{
  "num_attention_heads": 6,
  "num_key_value_heads": 6,
  "vocab_size": 1024,
  "tie_word_embeddings": "early",
  "extras": ["some layers without positions", "some layers without attention", "local attention windows", "shifted keys", "gated attention", "exclusive self-attention", "value embeddings", "hashed n-gram embeddings", "an embedding shortcut", "learned residual scales", "skips across layers", "capped logits"],
  "init_std_up": 0.0361,
  "optimizer": "laprop",
  "beta2": 0.95,
  "lr_head": 0.0216,
  "schedule": "cos",
  "final_lr_fraction": 0.03,
  "batch_tokens": [32768, 65536, 131072]
}
Each number is 500 + 25 x the weight over its row's rms, rounded and kept within 0 to 999. Layers, rows and columns count from 0. Numbers have three digits each. The size before them is the row's rms in percent of the matrix's.

# layer 3 attention key, 192x192, rms 0.0919, rows 89-95, columns 0-191
099:497528542500515495502464451494497481475571503502514470512506524510524468533486490547523489487550524483520482474524500509500508506501496547515478496499459474467513507556478485489499478517515490526532471495476464473512478528563488497496482484495503472457492434501484516528486476529511496544528495488440489492494488503541481501459516491465462500504530499494513510525510563497455501461478513461492497482511462511513496528524500480485488503493518500553540528526505530508530494505530530491522521499510575473516493475455532493512480460503490519481471493487537463496513493472531515480
099:525548489504551490487487460533505488519506520473480462530514505471458473493484533476495491528525510577483503484515488528474501484498526505520462523473493491471485509536492458502470538501519525520484500477478528543518498516477520462479534474518460456484506509476456473456452518495503471508497484495490455498509504530530472423513493534516555493514474513495541453508438497514508476534489502476508534522481491498497475514483471503505493523493485524543477502511509474433529487495535501503523532521493490504502479487539517523515477492502463507499499508500536518456522488541526513494
100:476492508479480482487467482481530524501482524514504534529503489497493498472498510586463494520509527526503493515523501479493475500482518531505485503504524534483492515548499480521495502496510529514505529494472516461517534471465522482517482467514474505470488516536486437525456495491517501471493467494543464506490534472484513501512465468475522519438517465493468554489520496486467513471498454543492497521512541492444490456549511522502462533537482482534484511463521508479487530482451536505512499478479459495501522488495510554482499460538492529475514508498566485513521480507497488524
102:545479525462474456509507528498552464528462507516534483510480479540514500505514468466449506482543526505475514494492477459487515515494515504520510526495488538495495514481473537511552553491527519476537528524478485482513514538491510477478497475546507518504524481527482512536467538505500493520488497500499512478463505489502468492503483520464516492454501493486521493526499479495468512521448555542520469504489529493465513464500451522479496443503475516490468513537518472494473495504503436512522465549487518476501519519472484497457506564516504483505516503494477524517489489510442514522
103:579450481474483484503515475517489499484525508473481525543480509521514495491539469530482461493532457531496507458502490491484515474523500521490487485463519518506501482484474494521515507542496512525463506504517514541512532537543474471498530520558528480493498535543492473501500501481480538473482543485486550463528482515475512483554504452457470486509474469496504527508499511436530499540506518478510453484478502476500466513516514514523501472542508448498476467526476495496497496502518496531509503501494500479467555539477525525499517505499514461512475513538469467458510468506495495507
104:531499505461462480505512513531483500520551477493567481487511531489470493519503486480468523487512440477481509498473465491487439478482469505456503474453491484525536527551502504492560494518495515541511487509462499529521496522557506514491542508535506485540493475476496527472484523540476521528516480532482499479498527496454463512510499523508504517527458500556463480502490513497532521479533522522515502453493529487476506547467494537511517500510507479485525518518467504476436461498528517509527514494493507464524504477506509479470446501504500500479504479519491500517504477481468459526
100:489486483492526530508488523485477497466507490498476512498510489471510547511558526441478502556495504517531523489525496520519486467467492482525527523528487474479550465491497490514457507498495544550534484519532522541539501455467516516539520545449492490483440507492504483499521476491539528485516519472451538509532490488504472481510458460518510511504485490510523477541494497520462488525472533488504487526506508513510517524499507507512485496510503528534476500527529485485508488564457507504470499517487460476474500457515517514500544478480527498491459488473464520467516531479506519441
# layer 3 attention query, 192x192, rms 0.0934, rows 90-95, columns 0-191
097:479501520543466535501494475518523522480530482491488498512515482487496463499445530474480491503522502513473483536506519486494457512507518459481494534505490509493505504549518529500478477550520454508516456555490491526477513502480542472514470486492472510511443508508479537484507464548513479480503500541515468522508446508465495463453472482485523526513531528491539489510461509494517462488464499459486513489474552553487529482484495480486536543481521492501463556516485547472541530541482466498511482500518463491480496526520501500458532510483481494510500501478525524506455498508480497502
102:502458522477504447510480536504491494468459485531505498551507492535480453489484476555484477509476513460475473488489467496534524507455529492532474476489499540498478483523527481480517515485498485471490543505505502502537513477498554510498533456510533507485495537451487532516475493489543531518489482487516524509483533488511510493492494507479474514480510504521509503532479538503483462561482530512491523529502505471525460533559490527496502463493506507549509510523494507472542552483454524497448505488533494489477476501528517516529451499509483504537509437517513482506510509484478476542
079:511502449490471494505466490475498535502488493489532538520492488477511483476494481532487463515512508525466454515514463482436489503480512505509498533497532489491500481522487538531521500514479523523511490492499518498495486509470497487508480515535498498514530470445499520510521546475487561474539531490510507487497519505547518505518517505483521436498525501489518471474527529498451511464493492505449496498484526452512522483500509520500477495570490486491487461482476445481488502477466555532552526528514479489519539547470518465507457509495515484527460535515520478522520449469483533479
106:464520471459510470496474481520515510524519452521553520475507489509476496476506510505457521514501450510494501511525454510537504478540468502534512489494500511512541494481540529486569473480471501485547515492500574500491520483501485506486556483482517502509521527498498501436492540520485553505484516491487501476537531522444496498504504490485487517527500473495471499493470487497515508489517491512535485545492508488538500500534528475476482515520491493563478472505484509460451489490508487485482507489498488519492535486491554522441488513499497472567467485510501464482471509507489461529
101:489487452547440462493487507488501490533536455512530523495500502495545541511462493477530522471478460519476509516506469483483496474474486515495532507463517500526522487455506539541494500514517513483504508503507514500488471486452508500525532490540493540495535518505470510444487501553467518459526485504516528465527506515487487495530526489510471495519496465538509498464478506529528495464509471533546507498507505479482476507520550450486497498494495476484501469501467575491492471489479488483503505500504520548508536496457545525545526542449535504520481529494484481492492475528502490515
094:494555527491475477514497475491493490518505532517516509499481487491483469490515513459471500468484506490512483534520491519503523482521539473492494479515536491535515507501555529472486499499528492510558477457528473555515535493512525487483510517475480502526506512514494482545493476478553482498515549498475509542566504491490507502528514456548468509511469491489500504538482467522545510456507527500474502498476535533481494498449490519508535516520472524506458520457482492525481463479511496473496453477521482510475481456453472510481486533539479460523498507511472505544465501507470539455
# layer 3 attention value, 192x192, rms 0.112, rows 64-93, columns 0-191
118:487543484500503521474461479461495521516529499505515520481528515499496501456520512527456539432540455485537467491489469508472507459531482490533466479448536528505514481492514499485518492511502516501446471504452516528473539489535518470504478501506503496540475463501477522486528494548484475459534490513533508495525515486428560540494536492497489476492491466553490458511482500512505522508503513544506530521457543505511495529493513511507510570517484469456503516489504502537490478487503508478499517501518489488490486534485514505493506496533509528498489491500494479499523457483554491508
124:498498512484508500497503504447490497474500499490493521511522507472510524507489417502534476454497544543514505498515510508493560520508519485510493476497481483560471501552500478483486479497531512475519520481473450480487453491519509482512416503486518488512521423463478508560484519520559481509494484498488471517529504508537504500460496491509487498515543510501499492477527490473495572508515475506486548466496475501485502539485484512518494537468551525515536494477560497511506491470502498519514494502488460475497489472537477501492499498513478514525462480479485481526478508508499515531
123:505514475462481502480493486526483498498502489475490488528506501469497539531403552544508508473498503545481485505466493483449464466503510485483476493547576506538496469447496534495475511494533512465531522503508495483508494488455516488532434519517509490501511537463540512536510502510554524475539514504500510488532501476522533501477487472521479498520539517528505534513495516489493507486496458498502528506486471502528494518481501542474497506522474487465536503554508512502523512493486510474502502502486432479491504499551517509514517509495501522514451478445506484521499513497523524513
122:493459493445551490467491474470495526486512493500520500497497497515527468493487565503496523515475479482504479507534445486468496468497475528443506535519515511490448490475474506462470470515558511483533498485514518507507569507495491530504537535516526557554496529477456493525520494494491534497490472522512498507521504468440494515517535460509517518483484472516489514490495542521475510488478567482468464480497531503512486524471510477477520507529472472526479493531520493546480505507491530497494468523487492527533527449474496507489488529519494518483505471543469514517504497497471499494
104:501484511481530524502518501527512516500549492544502460462465511437510477467498442520486536501496489534512490463531506491480541498512506517475526522494512485498495507485500509484504472530498478484463503498511498480510549501473519513500500549536500516475481464495483511510484507495502474493469475490529529509489429504473504503468559493530496516524501489478510498463518525491533480548488527523545448477519535544513510474531513544480500505462491488513463508511493454487474486513523454487528502504522509494556513494481480487496503517520500499424548426526498523528502487474521474482
117:495576488516462490512455484508514503514487491507491502512508498493476488510476524504504480434517508509483500500460511480478476516503501512535491496435505572490538495548541498484534502491466526518439520505457520474508477513504514496537462491507472484490510526488543513482470472526461482479493543502471488478483492514538502463497488535525498486536459499498505499505466517538514497484490456480498524546477515489522483545523503538513485522522456521448492497496438466510526496481496488497506504490493496507501487520529512543522541504473516490510521525470503472445504475501543553471
120:535469501519555446518470482520515518479496527501478491528524524536488479472505515468519501539506552498539451509499499535525492475536498488526458503459521566483478524499553457483515516467457529497492469518521491455497498486485508499485517524496499449517500544502507530514497514484548485470460491492507470486515519513525478474473500534483492504525474506546530485454496523499466488500478503513469501548498475497492464491517488499484513510499503505487489486460497476493504484499415493472489457509500560529524486487509487466521534515506511503535515454457489526456475492504495502504
112:511488438481527474497546518486493494523541496456497546477530509533518472511485526502505514453459467494492502455536494469513463460492492502483484492499514510492448483524541494505507501508511513485525536503472496508500507506494471488498499453498524500493514474471488464480459496483489502520530506525460511458528517501489482497536525482485540500507514459473468488543492510516466586531533490533513538484502476479544485527480545483535526529549520500525502515534469531466541504478506509453512505494499495544486519485543533510512478484486506540552490514532505465492518485476490512494
095:534430523517488483521519526512506474490441522479482487518520500471486526534485470472556473539510498463473487497489525497490502489503515483524530509518458546492474496478492499506506510470518511525543533511479469487502488506509436525518537543466474518479528514501536477541529527511495482537548535466502442501525497533516462477491524494521480522506503506547522520537436516478499460481494493509489492493536506491503506508518484482480504482501486510511510480547507519515481453528483481434485481512479534524502506499470503483549476459474530508517474512528511482510458503517482466484
123:489531502502535493517498493486508519492482509478484504486507498559522457443500530425531515517519487457523500472509490518545529524508513477511518490488498499513463521536521489484529532473479538498462521548475514505501499511502509515483520486487478482509496504517476483502464482493505472541473496534497457491482541506478463480497529538510510476510491505500529454533487525510487501514480570462518523500473485480558441537468533476491518480506508485493476494428516451510497496461465480504478506499515549529504492471499487509503540462489508521499567488491462516459509490509531509488
112:519475512504442459527519540559510483501514526536506524517514520555474538506501474525506454542486487537465524481495552489538481508491517501503525473477520542516526501535498500507518512488469480518515517481526472511493477496530488469541512472481477537496533546487503492470501522498488478496520515505467504507479477513547490495503469452459481530498507529490496547495494480465463526480511523504506489500547466510519485486521514504519512497520492513503511453535478527513506477467514506485488467521501481515427522500465495460517464485453490480546425502500541468478474497504484500503
115:509512500557483516528483464540508489527465474481480496494508553527487440509473508496531516508498494516498474493503517460489522499470483497471522511448460480502508510503536510511494548515478517507528525491474449496490486501498487549480504493479497551530489524494491463474495499513513508524480506520449469490458491506515470478502481523552539516475479510511509496530495515502493509457490514515502532494464504451532513526548507540487496475548504537492486520532469440526539524458499508483522522514485521485451483527459491462457525537499460458499509554469487511474513522485495520492
118:470492489459496548471528544479472511542516508495544538479463495511512489519507538533531549476484464467500520492517468483562511490508488504488514498553498492482459477448500518511500459555544493495525549488508506486503522473508483506510537495501532518460510459492503499490495482488447500498497485527515494450516501474456499526534527444513508498497508476506496533480530447479524547514509529529511478514522479542522519531468538459529484476488509488521534466512518550473476497521494507520510486512475497502476521482505542490540459504495547514483503497532495469489497508514494505511
104:483520511518471470497504513528505503519532496499518508476511439453506519509482481508489513528478434523468562484519489472511497469497460517487525516489511518572527480525539540493475503488530489492471518521452553556498496484482508474525528495485489560523506510508483527474464507521446512527497508517491511463479430486498477501524507482488502437516506502457513487526485513507492472527485532505521467478530514495487507513474504541482497521492502480461509494509503543463507502510556491508507512490492476459461518495512524534482501499503511513492480533531541441495529528495513472511
119:495550450557525499503506504525499490523499503476501500481486506521527540488528532461511568477513455531492519459496466475499514468497480482531498529478475456492475534486494494491543496513495499534494517441446499487507476525470485505461495506541494510508510493464469503452482515498465502512522510514525504456499504507481492529537481486532527488531473450505466433521477489568500485502509507485506551489440525470508521528481533465488526545492456491498485513488497475526508473521511505504501539474521509505470483509517527504522519494485509509528534511522483534491483455526502478509
116:492502453507492474467487474454486510495489487507505497521470520522496532519490504507519479483498457518492496511482497461484458492497498502526463519463516556511508502523509512497499444466538531534516483465484545469495546504493536503526486464532499464476525473479514532499513543507486497468463503505489485508549504488502502496527539532497487562546479450571476492506458522518469529497481485516517488585494513490462453520523501522515494512506465518512497473511464527527462506541475501507502471468494514531529509517512505521548478523472511467535490503520498496489522491499541488485
125:475466509530515493500519500530485504487486533506483471539480485480520513512496477493507483538520509476475488511529476526540527509508498493461502494473455493448492504483488515510507496501503474492483469516517545482493480503534529490459548480504495493444500469487512497510515536478498465505502482466534490502484478492495510492525501522500511532471529510493540534519496484473531437547484459481569496519529500497513490420508466470514480465452501487501487518509505493486487522542465460514496462505503539546467523515502515550532497484534538497429522542546500521517493538521499489482
113:483514528512510530505467470452485505519512503508490500457518557532508472497521479491451540447517506484538500494506444528478499480495496474481504494503479478467500494522486484487510487463476481502473471491492520543513498520543507497462477505524489477525453525494451505454489492486510523532462487476501546522458531494502505509515473502514516429462499508503490473551509493495513484516511541473549518507432512456527494495507527476534492553506505475535477523466510477471501543500496493519500519493501496530493508501549528528455519481530457502502485515515493495520523524506492506564
122:532456542489497484541514517518509489476461521518471458515478501495494465438492461472540452514508549542518473507477545496522507531524525497525493501521504488444475512511509481476485499516500503511512498536520447476501478510483505493478510527493494473458499501478483484535469534482559456514495498458497499551480484529566484492471452498490483502512530534536543509461527492502511511472516482502510513447537454478511478496492483506488496465485520524493489532466477495514516498506479488508504512521507509525439482478502477443502480470491481487473542533489508532494506529502478518510
116:498520500462493499491530528485479501464461498519476502478514510537493441500507552491493498504502505490522511512520509523506501535513537490494505491492467474477496506506480493488458480543482512495520471557509501465514477487536475534463540551479505476488511467491479509508435503495527493481472494501467466577500560503478511478509500521510503518472510508542528494491511494506496547488504507451443508507480438535546481501496489500471514452472560521507466522468544486509519508477476483500485509522495513497525479503523486456469496512501485505542541519472483531457492543504478519471
112:497542499521454493477482457479484489529431468502489523521538510485505557534481520509491520478485467468489574531494497482475441462464503448510501492486505523495512475510527507545488494484458487513505492494520536517509489520502480529495528518483506507546501502458508520507501466504490493481518514473496519509532507485503481466522502506478492504492485467485452477496459492537537520481503538527481549535485487474503482532478542456525494517535440514511516498503499506505539514469524536501492452496482470500515525521527527505528491530478498481550483531493508465526495544525499537533
116:498534465506537465481527476502482493509480514496484494570525552506479506541519532489501512506483482515498547465468507491521524505500475524520523488480497530478482506497541521518493483471473533478492488495510503444501534536522523513484525501503503512539503457495503487513471445507449508454501487507477512477529481518420490480504540517500516535495473459508492505491463497489533477499489514527437479524509488504498495473494520471501503453500500524478496543502512535508480508528560473435440472507500535508503499511513480546558506517508538496492519472501476521492503461493524510478
119:462486488510495485515504522486502495498479484462532493524482524466506517513506471532494470520479501493443502547538492491509492507471528532455534503513519463520466496487490507553536572551487521460496483526562498523492508474505476503503510490458507480565503503474497467525531515503511492535480472467471505499517530488502447449522500487494460515485522479513501481531486486530487489488517516512533574509486491488518478474506512501543501515527520496521500489499474513470524516482490534463484460516461504509480524433515520533523460490520511481535515505501476500501551504553500516501
115:511501491487573490477516510541474495464467494486509516513481452521556440510522526499475530507501511462524517498532478518526500466507479484494492492504455492479446501488474495454524495480496499495507515491523518490520543511528481531473548524540532448448502481456546483487491475470488465461476504510502523495507511494475495480488498497523526524451515485467497544481528529490479543486486472526488490538496478510522475506442495467482472481506513514534497494497525467502499518499487481498467478497512513552527505535519494467529524519503534507555510459565470488512510519499499489484
121:511528449504496476526521501485526489506536488514514492487509475477477502507504503509487480490491515506489482478502501464475548482505506511518553524538522528487562514497498505464476467468489565488514521483485478530503543526481492463535564507518476548521501488533485519532522499507474563483505497471494518462528485526502500462511534489513475538548447461487482489519459512492498504448528526491482460487490541509474520482479508498485542492533484487486494475526461513515497461483550502473492512496497510469526520468505469497500487505481511521536497492468503509508442543478477451454
132:503455547453481501499516504533482512465465506530504480496455491552516484514498482482469483543489476474502502516539499540532471531511528512466483478512427491474472504517513520499503512511502469500498497467511514522510507501533470558482540520477472520488496484479512513502471512493474466528428507499501481558475509497528471473508502504469510527460539516505549529502501504473501493530481493474505475512554510578521467473505487460500491469450504522517497506500491461478488549546491486535492468490500513532466492498475500471508521511515494478467531529525516504489498539515483497486
098:525454504542506509504486505499526506521504500475535479533542531500486488518461485496509509577497496533493461497510506489477529453493467508468494527532523555528521475487533502509522505454494498495500492541495505530486483478465538522487508510490473501491483566531506440554533465497522535516512509485511468489477468501479499515488519516510513425504465516495521507520508503494479453479456520519478462494514518499472493490533521568487497527518507490485419503491472498509516494483472492501525511499503512508519521509477476560470528517482523522471488470529509490509537510473525493506
121:474539484431524536468548488445483478507463494503483506510541489507492528459544559555496505454513500483513583493485508515478507534498563467525500504539461466521456518481492498523479515544517493500521509537497473500500500499562490488494480469487511526504501446493477497482492475506489491455534504496467497497480523490465521495484479523487518538495497487490478514489494499523527513472529511474503557490468509487531514512488502496504522535498530491522533536483501524469501494481563509537468509521512455455487487501521500521494476474510512504499484496475467486494496489505505507533
120:522492506517509511495500516493496500452489534496468511563485514467495477499473533461509467479524544470491485516453511512493503511515535552531484517493470504426461500495502478514480493481512525490557516502537483460494489469484518484518463516522499451443523502483537500523469532498497482489490511467506449530514545515512502497495488521503519506499524535509522545485478488457457528491503457483469516502532464519555501499503489526483507511476502521501515476481508520519512471518451475463490498494491519542510476500535466487522552493510504518538481495470500514483426497506528547498
114:487500462499537503486567513555512488533492520469482491514480523506523507491513543506527502560502504514494463506526462523500534494480461502480519522533516492514436504482469513520517507497492516513544501507498504499521478515469519489464521490504528523492513470458513471415509489496486484490493461481510445465458462494460477506510523500516549469508514473526516518514507515501489451568476518509504474461505519519499492459505489518491515494537515478480482477518505491493497495503477460503517487515509552521497504576497521533514500481498517533448501492504490511454505470475513468543
# layer 3 attention output (transposed), 192x192, rms 0.0905, rows 64-93, columns 0-191
120:506528476489490541449463461498481498498523539502494511466514508506494505468530512531456502433518480507537483541530490465501469451504516517487482470492557520547470475494525494499536501510521530516474479489498504498486535503500507510533520498524488502502487445513473511482502491540513526473481459537531547474500514468442518525544484528472500478487475501510517507512498487529485528499449492554474518523487556514524479480448523494491505491489519479497472532489499536518512513489555514461505537492494495525497474524524526489461506493492527523447481517483503483465526484471536524505
108:548512492513500500466477505457484524501500507475493498484473521479567502500461447506522491483487532512513465505527539474469543532499483499521488515464496467544535495511469477522498452508528502484508519480509481492488466529452486499501479511509477517531527467491466524554513491503515484478540490514500473532495469476503527523472494494493541492500525540516459463495538484496514569503464494503535548481481468476467525535471526496556494536502565536493523487487503484516518504484477535512510465532469462510474461498517477459492488502515488529488496485521459506472492516489532485513
110:483486503524487495510480497509500474502534517485535484500489503485510526518462521537491473471536486510497502481510473501471528483477526515491460484507539492497539478471514537517538485498576533495516520455501479485493482545514509544528489461546510500503519532503535529492470539482502530448571523514485512489500522447487523464472483509471527491523502489521517439448477487476513474481505474472521500502487490474529490476481490566531464532508503450444512508539487495522512528457468495485518513516478487460507499511531526481516515507504492482530452505499456498491507482508482527480
119:516466504484559494461486461485484485470475460497500498556514506495549494505487552521507525498478539530503474498526484461507511475525483520470527507521502491465475478487458532458477483502524521503498490463510481504497543485509502549495524510532506519553498532465468493495500472480538544453482473509492497545513506410499465503486509479526522530463481483481517489549489512514480501522493513472456472510522487493505483487473470496488523513497472487498462523545517496531476522456517517502508452519468511494556527505514498487466468527498485538511541524515493531495528509500493505516
112:514445529472508506474544503487490472477479504486456480504492525456495507462495463551459482524488506491483486503538513468533559468498520474491489488518502507484467521463499520510480483530484453522453462505508484463553504511502486503506502505530499528469512492530559519502485501490521505497499476498555515518475478477538532510451518490540499495534476512477518542467529515509523479549498518503508459441512552473516492477519561544505479525510506489494514487517500475516466531521497495515543480534527525498515494494505472471502463487510467507472499469520496496501487537463524528523
123:525512508494476514531468502478503519496528475502481536517525487510477466501473488509475513459523445501453543493470498491490464515513476500490469503448498541505527481522516478508497549490484508521459537508448530451507484518516483488504494486465488471505506521493555467498469522551474488496485537510468475495513467537532548526508481506510488495580461524514480470526463511518510511474505456495500486498489514490491508533562451516498507481523492482454509495486508436514531500479506473491520523517482511481502516518507538540541539525524524506531492514483535487494485464485515526485
129:537489476515519488496483509516521516494516483523511497482533503543513507493484450492532508534536528480508516495507517563533531446542481482530505512446475495478492494477503467448489503462488528491482476473501488467554492505521499487484519492498546456519527542525510512499517509512484491494523470486496489492543530568515523465518502510509480523510461487526536488480447490507523515520483485526531489540469497485533467507503503513505541490507512547454479489465445490498479470526477477517487446505431549504456492487511490483494545491530511498506526473465514508477476493504479495510
108:535505452505501464481511509531465512517488480488497537504514521538536472507527507534525518454436461504465505504564511482500512527514471500484489495501482503476514459490549497525533455494483480515508552526488498476492553540509477477495525472502486474519523450467498528493516511431513503532508522510450490494499513530482474525533515512434524476507471450492504509532508489500462539501555478483489485487519469463515512488477492485514462517529497516505512502471493483474523505486508516487507503464511517517560525481514509502535500505476518499512497502570500523489496481485458474502
117:473453532515515447533492483523521477472512516512500504512506497474514481491436484488521502480504540513473486494483497497509514496531491546498550521517425522492472490505511534459534513483512487466534534521486525510455445474464478561514518501485467484480511504500499500541505539544477491508515480477504486463544497550501512471527466492506485476537487530507515523518497541491476464476547466526503482512505478536515524522502509499521503480506494522516505505489458494501539505480517474459478448474475515515497509503500516502559506500516500513512503467514487487471458504470439467461
110:532476490500503466539501520467506535480485517500532515472509475534515474490492480481517481505515492470497493528514479498575486544534493503524542529504533492535496513525505480453504489478490566534443519542470485511456449493570516503516527472485500445509527501520515523530481478515501489502441494487506513456493506505471520501472504485526527512500477482483481496506472498520483514537500537483548483514472483515529498498488538513493525493516488486490486479445503494485497540489468476453489539523490518542491496461509459500484520502491506508503526459451463534532527473496475503534
124:483502523505482479486494528554490496519523495529507518499502484532484503477538473468530477506458535515491532454510494509535497494561477491490511538501506508525529473514529532507494507453492454501512498491532496520492547519472476483562487510471447500441564488531470539512477498495493506508530487513470462509495507547541498520514473478480487536504500534528518514512469489466484505488493507497517502492528486498494535494519495505539472502507536526487510485514520485520525457492538485457506448495472524497456548475505497475505481484464492444511471511497523465449510478517482470445
118:488494495559482509521476535512476504460488459502491474488534519517500482496508515482554527503515479520504465504517490493535485533482459513461498519433485462503494502491531499524469579491515487519529507492487478513492453478487502550508511494492463520517481501507507453482499506502484540515462512493519454485468497560490468519510514517537516494511496501507517476507493603539532500489495494508488487504502518502493526533531522507535453473455486487451482550541480457493498511507478510488501552510484494470490511525498482491497497526492526465509474519527510524481481512517450486495
123:500532528483532517481514495500499470511512476504486510508492475498542472510498524543494545493478517489507532504498491472512470530510499517476520493538508498510462471456499542484484474553516497472549532501461530516449519520447442524499505493568507520465479483508457518509529496479469504479533497466508478479494508388502492548513559502490514494492504489479477525477539484481502509545545502505506469496507465518508489452458494452503453508499501483542530471489536529520478490506496501528524520494474497516504552494513516506493488486498501502486518488500519502485497479479497532516
108:481513515531499480481533477520523522507537489531531522485519448485520492495490507514481478511447498491469511501500524469515496538491507470509504530541505540501485517474501484504483491519522497499468501509472507534512519482518529494511514470468533535501534498464505524478494493475497538512464501508490526499498456468524482533484511482531519400498481502461465519496500502480471469527519496487508465523495509505506537470485512523472464498535495438478498514486515524515523499514503497494460500551482458527488508535493579530463468524487513506486514501502542429475572500490486467504
108:483509472475485472468446504509488534491509509503520519496465524494502487484523507501500550524523457457547511476501507461535504493503472506549500540502551490485438538480502511488531477555526484551493494520467519491514476514536452553498515525544508510498496479476499458546490488495445515517496512483531524485514525535485522559525489483498481500503464466500506524501496450523478495491536510490504485493480499499500561479517519463522508495461415499521486491497504483482512485510493522495498523502501468531483467493487508461484511510463537507519516482557518479511494488529481505506
116:469516488495506498480495484495478493488487504508480485471505506507518528548509461488522522479521497484475514473519487449472476501485500487508484505459528556511471533502482525519505516495525546498509467504468510463483569497454541483525508541546505506497502477480545531479469509506488482458475519484434484508533515553499519488506544519458468532553487464528523487497457488510473524487484487539507468543525501506490481507528445491527476492503440505508491482532460517489463550511502523500516436506488507541508487510505543507514466516481504478524521488505488502508516520480517539511
099:489494507494495463497527535510512470488511552500525515537507519512507510493476504489497477551489492467449498509501454527484518522507510493492509478491520486486432475499472504517498489534497498488468485521540543526497496441498556491450518471519476518495493490495473513464489531506469449519510469514555529480510497465486541495530482511505504508487542501507488510495505486498501474580505498503562463534530494500534470470513483478495515478480515464489501514507509499467480485509452511534496488486496529537443558518489510558493504510516519521455488480510466465532490491533538512476
111:480516500502526524507454450485490513461505546468484502483496573506531510499534513504495505494520459523506508494485461543521499529463516511531516496461455515481499459522512470493503532457503489508495482445496501525549535488543494531452504506496469519551500519494459516483516501484520498523508497504517518509484508533498483528543507493490515483460494515512460505487507498471494480499495522504507492461485501506518507464442526480512515505497517504522503521475483458470484510479446531512515537456556499517516473513484542511436513471530506467509435477495488495520536482503523534546
094:547462496536493485532461512512531511485486513508492470528496475493492472499473468506523471525521472474517475484498525542514501498553504487532462494532531498506483516504523516506510472495478482490502522497490483506517509479516467498523500501453487455497523536519482549498474512523504463531512485463496474523517493547507514445439442518504475492510509524499531507479507501522540517491504444486513551477546486537491500496521487506479504494474534499470538524468485521464511465505478484510548511517494538507496510509468444485499482498469460470523457490482497573500491521530471441514
105:504501522501485485527559533464458456499514508484515511467509512531477453552527528485500470488507486521504513537528510516467510559490516490506514473503486463485504516463487483462462476538458510524518486508492521499481470507498510520475504522488462464521513468498511487480437479484524527477476470474472461535480515513474515519485488537511520498490496517502522497530504488499515508535481515472474564492523495515532453504478535530470549504501534543485467502504486520534551509538455520491504508524500511488512461463545490483490500471539447489524521499497529490483447518498489536500
107:496504517510495523499475469502523500529484491482513545514536518507540520506530534494494511489514500479492545536454506415499464464466505491546473481466480509510504478537498505500540536486467512526509535481518540504537500464500501543486530471511518508498550483510517467515503483515499476463503469510493472523505495521492467481475511496481520469515524466508473445480455531513527500476515562504524514549477450498478465518496492501489483498483478433521481498494483502498521509459532509499481484542490498480507509485520551495536510534462478480518475552499495441511519476518489522502
126:481493490502470476517519504490491536473507488500503555545526509509487483540530500486497529483501498537475511478474516517523517500483466495539530496505473538492494515509496520521514530482460477460491493518547505522462476486506493483525515537542517521522530500490492486521469510508446501461499457460490518520473511475423517480465540512498495465483484447490503500469483481520531485501488486514469484513515469524474515516498506500476511438507533541463502499528487543474508492512559524483474468506486550458530536485563459499514478515495526532500520469504514475513439511473497507484
111:452471510495509498482511545518521494512496484501485513530512511509521502498510498529535479488498510486487513508544492482479549525479461513481515484469498462543495464488505474521541518517482509489493497479510512500490511515516496512428513485477530496554474510523500466535494514488526510474463514491483481499531483501479460471521499496529490523509554506495487441486496489510508446493546512527509564514474527476500501455472518497539521474532548443495475477455483529482495492499521505547455482482478496478480520419509560511540463512493508492547481512485483508517528477523527498490
110:538525484527493485467538521534467507464468505500459514527507458487528510516486496545490513492502539478528540511532520511507483500520491513527518474499476464483435491491491508461542518467465499526479491485505499479539542502468484514525483503540518475480498503444534462481485520465493461474471495468494492521492490484504511553499475532474485504479530486502500542524515489482483489528541467477505504538484502510494440536466492495472447495507513491494483508522493498536497502469476532487467483456503517499497491535539485459498545518458506542536538477556507517518482506516465526515
103:533488479496494461490473491471508549490532517535514502485455468467529512474512488493488489496483532517479536463493512493490509508510511466500509469499490510526544517524490480510464510482503517502510511468499468527527522516486476496538537497524468533509451519547528505502499472515508530473475513498490516484497501598515504465498505491539494507555470462490493496502505507485474503448513507482492505477536510499494521479476505519495527471476472503492505496548515521507503447482526490487512463497513522486553516516552431471522483502500488493549498517496525521508468502436518412498
101:496476526511527495536540538548486481458502551523535480500519517511486504490505513481485500485489501495483503514519489507479500530512540488464516483531492510459427492508478484503501532499507516513469506519530523517520510481515522491501500513475486536510496485449475511460443476492478463496487478505494476517476503461523441526478518497530509487500489536516523526519504489451533476529497529435534508465527482552510446522486500505465475517469542512473491507466476524495483523487523482598476444458508490509472510487498528502535501500515479474493504518481522512488500530530474501508
106:540500492519518479522531490538520464533481471475493465517497484487519522488476507511492500542524464570506519479530456500497523502482498526506511565519467567519502498483536496486487526442521509476487502493484507502475468456530490506499491478495483485507502512543535477502498535498532562502484517502487472498517488487511509480553529546481498448464476454501495476501474503498528448498469455495504433519498539512488501512489524509470453518512522509500430480478515513511487474488496495509521507512509503455497505497504518511508507468437530499457506486506508497506496533488509463537
116:426491486472502514457517471459497456489484488502474519472490485512532504492512524500491482479491535492523546490524525511442490507533520494525484508555533451552511543512491504518514521539463536516525509536485471505467506548507501516505541511451498498481515496473488485519527491478477503480542481500474460488493519468455518541493492550512535489477471505470507542488517485499439528474535487520491495505496482485537532479500491469503482497489490500499514535443500495494552485471533540501500524514511472492513513511522484499476474465479546538522503472465512499480477504527478535492
101:515505472507492503449502541475486488508505517466510521498511499473495487498476498489535508493540516482478503483511521498467488531508523502500486501512502527481504467486513500494500527518532504481484538530529499485520434449495553483518462480484503445507496504548487479501474518529512494502476506430495484522520534523537546477526498503552488489510538518506515546533461465467472553494555444509480491519508458505569512525524470484493506546480487508515517481504487502471536456474476484469499505444486521512496471468560459479505514466513505507498504514476501488535490487505498499535
106:450497478509500460491540506548491459482531460498519499509494502512474492511478546504499455540502512516525487504561469517503591497506471540500525464483514499544473504514494503484512483525535487507517534524516481522549440514536506491474529490512558498481481462467547501453492484512473479531487466523522468515449484538473495532516502486547491511485485476512491519479458512509485472543501495488506434502502496514476514477513480472481523505508510508501501507474513510498491502490485485477534475468466519533519498524524527554508486492492526516467476460494517493503503487515489496540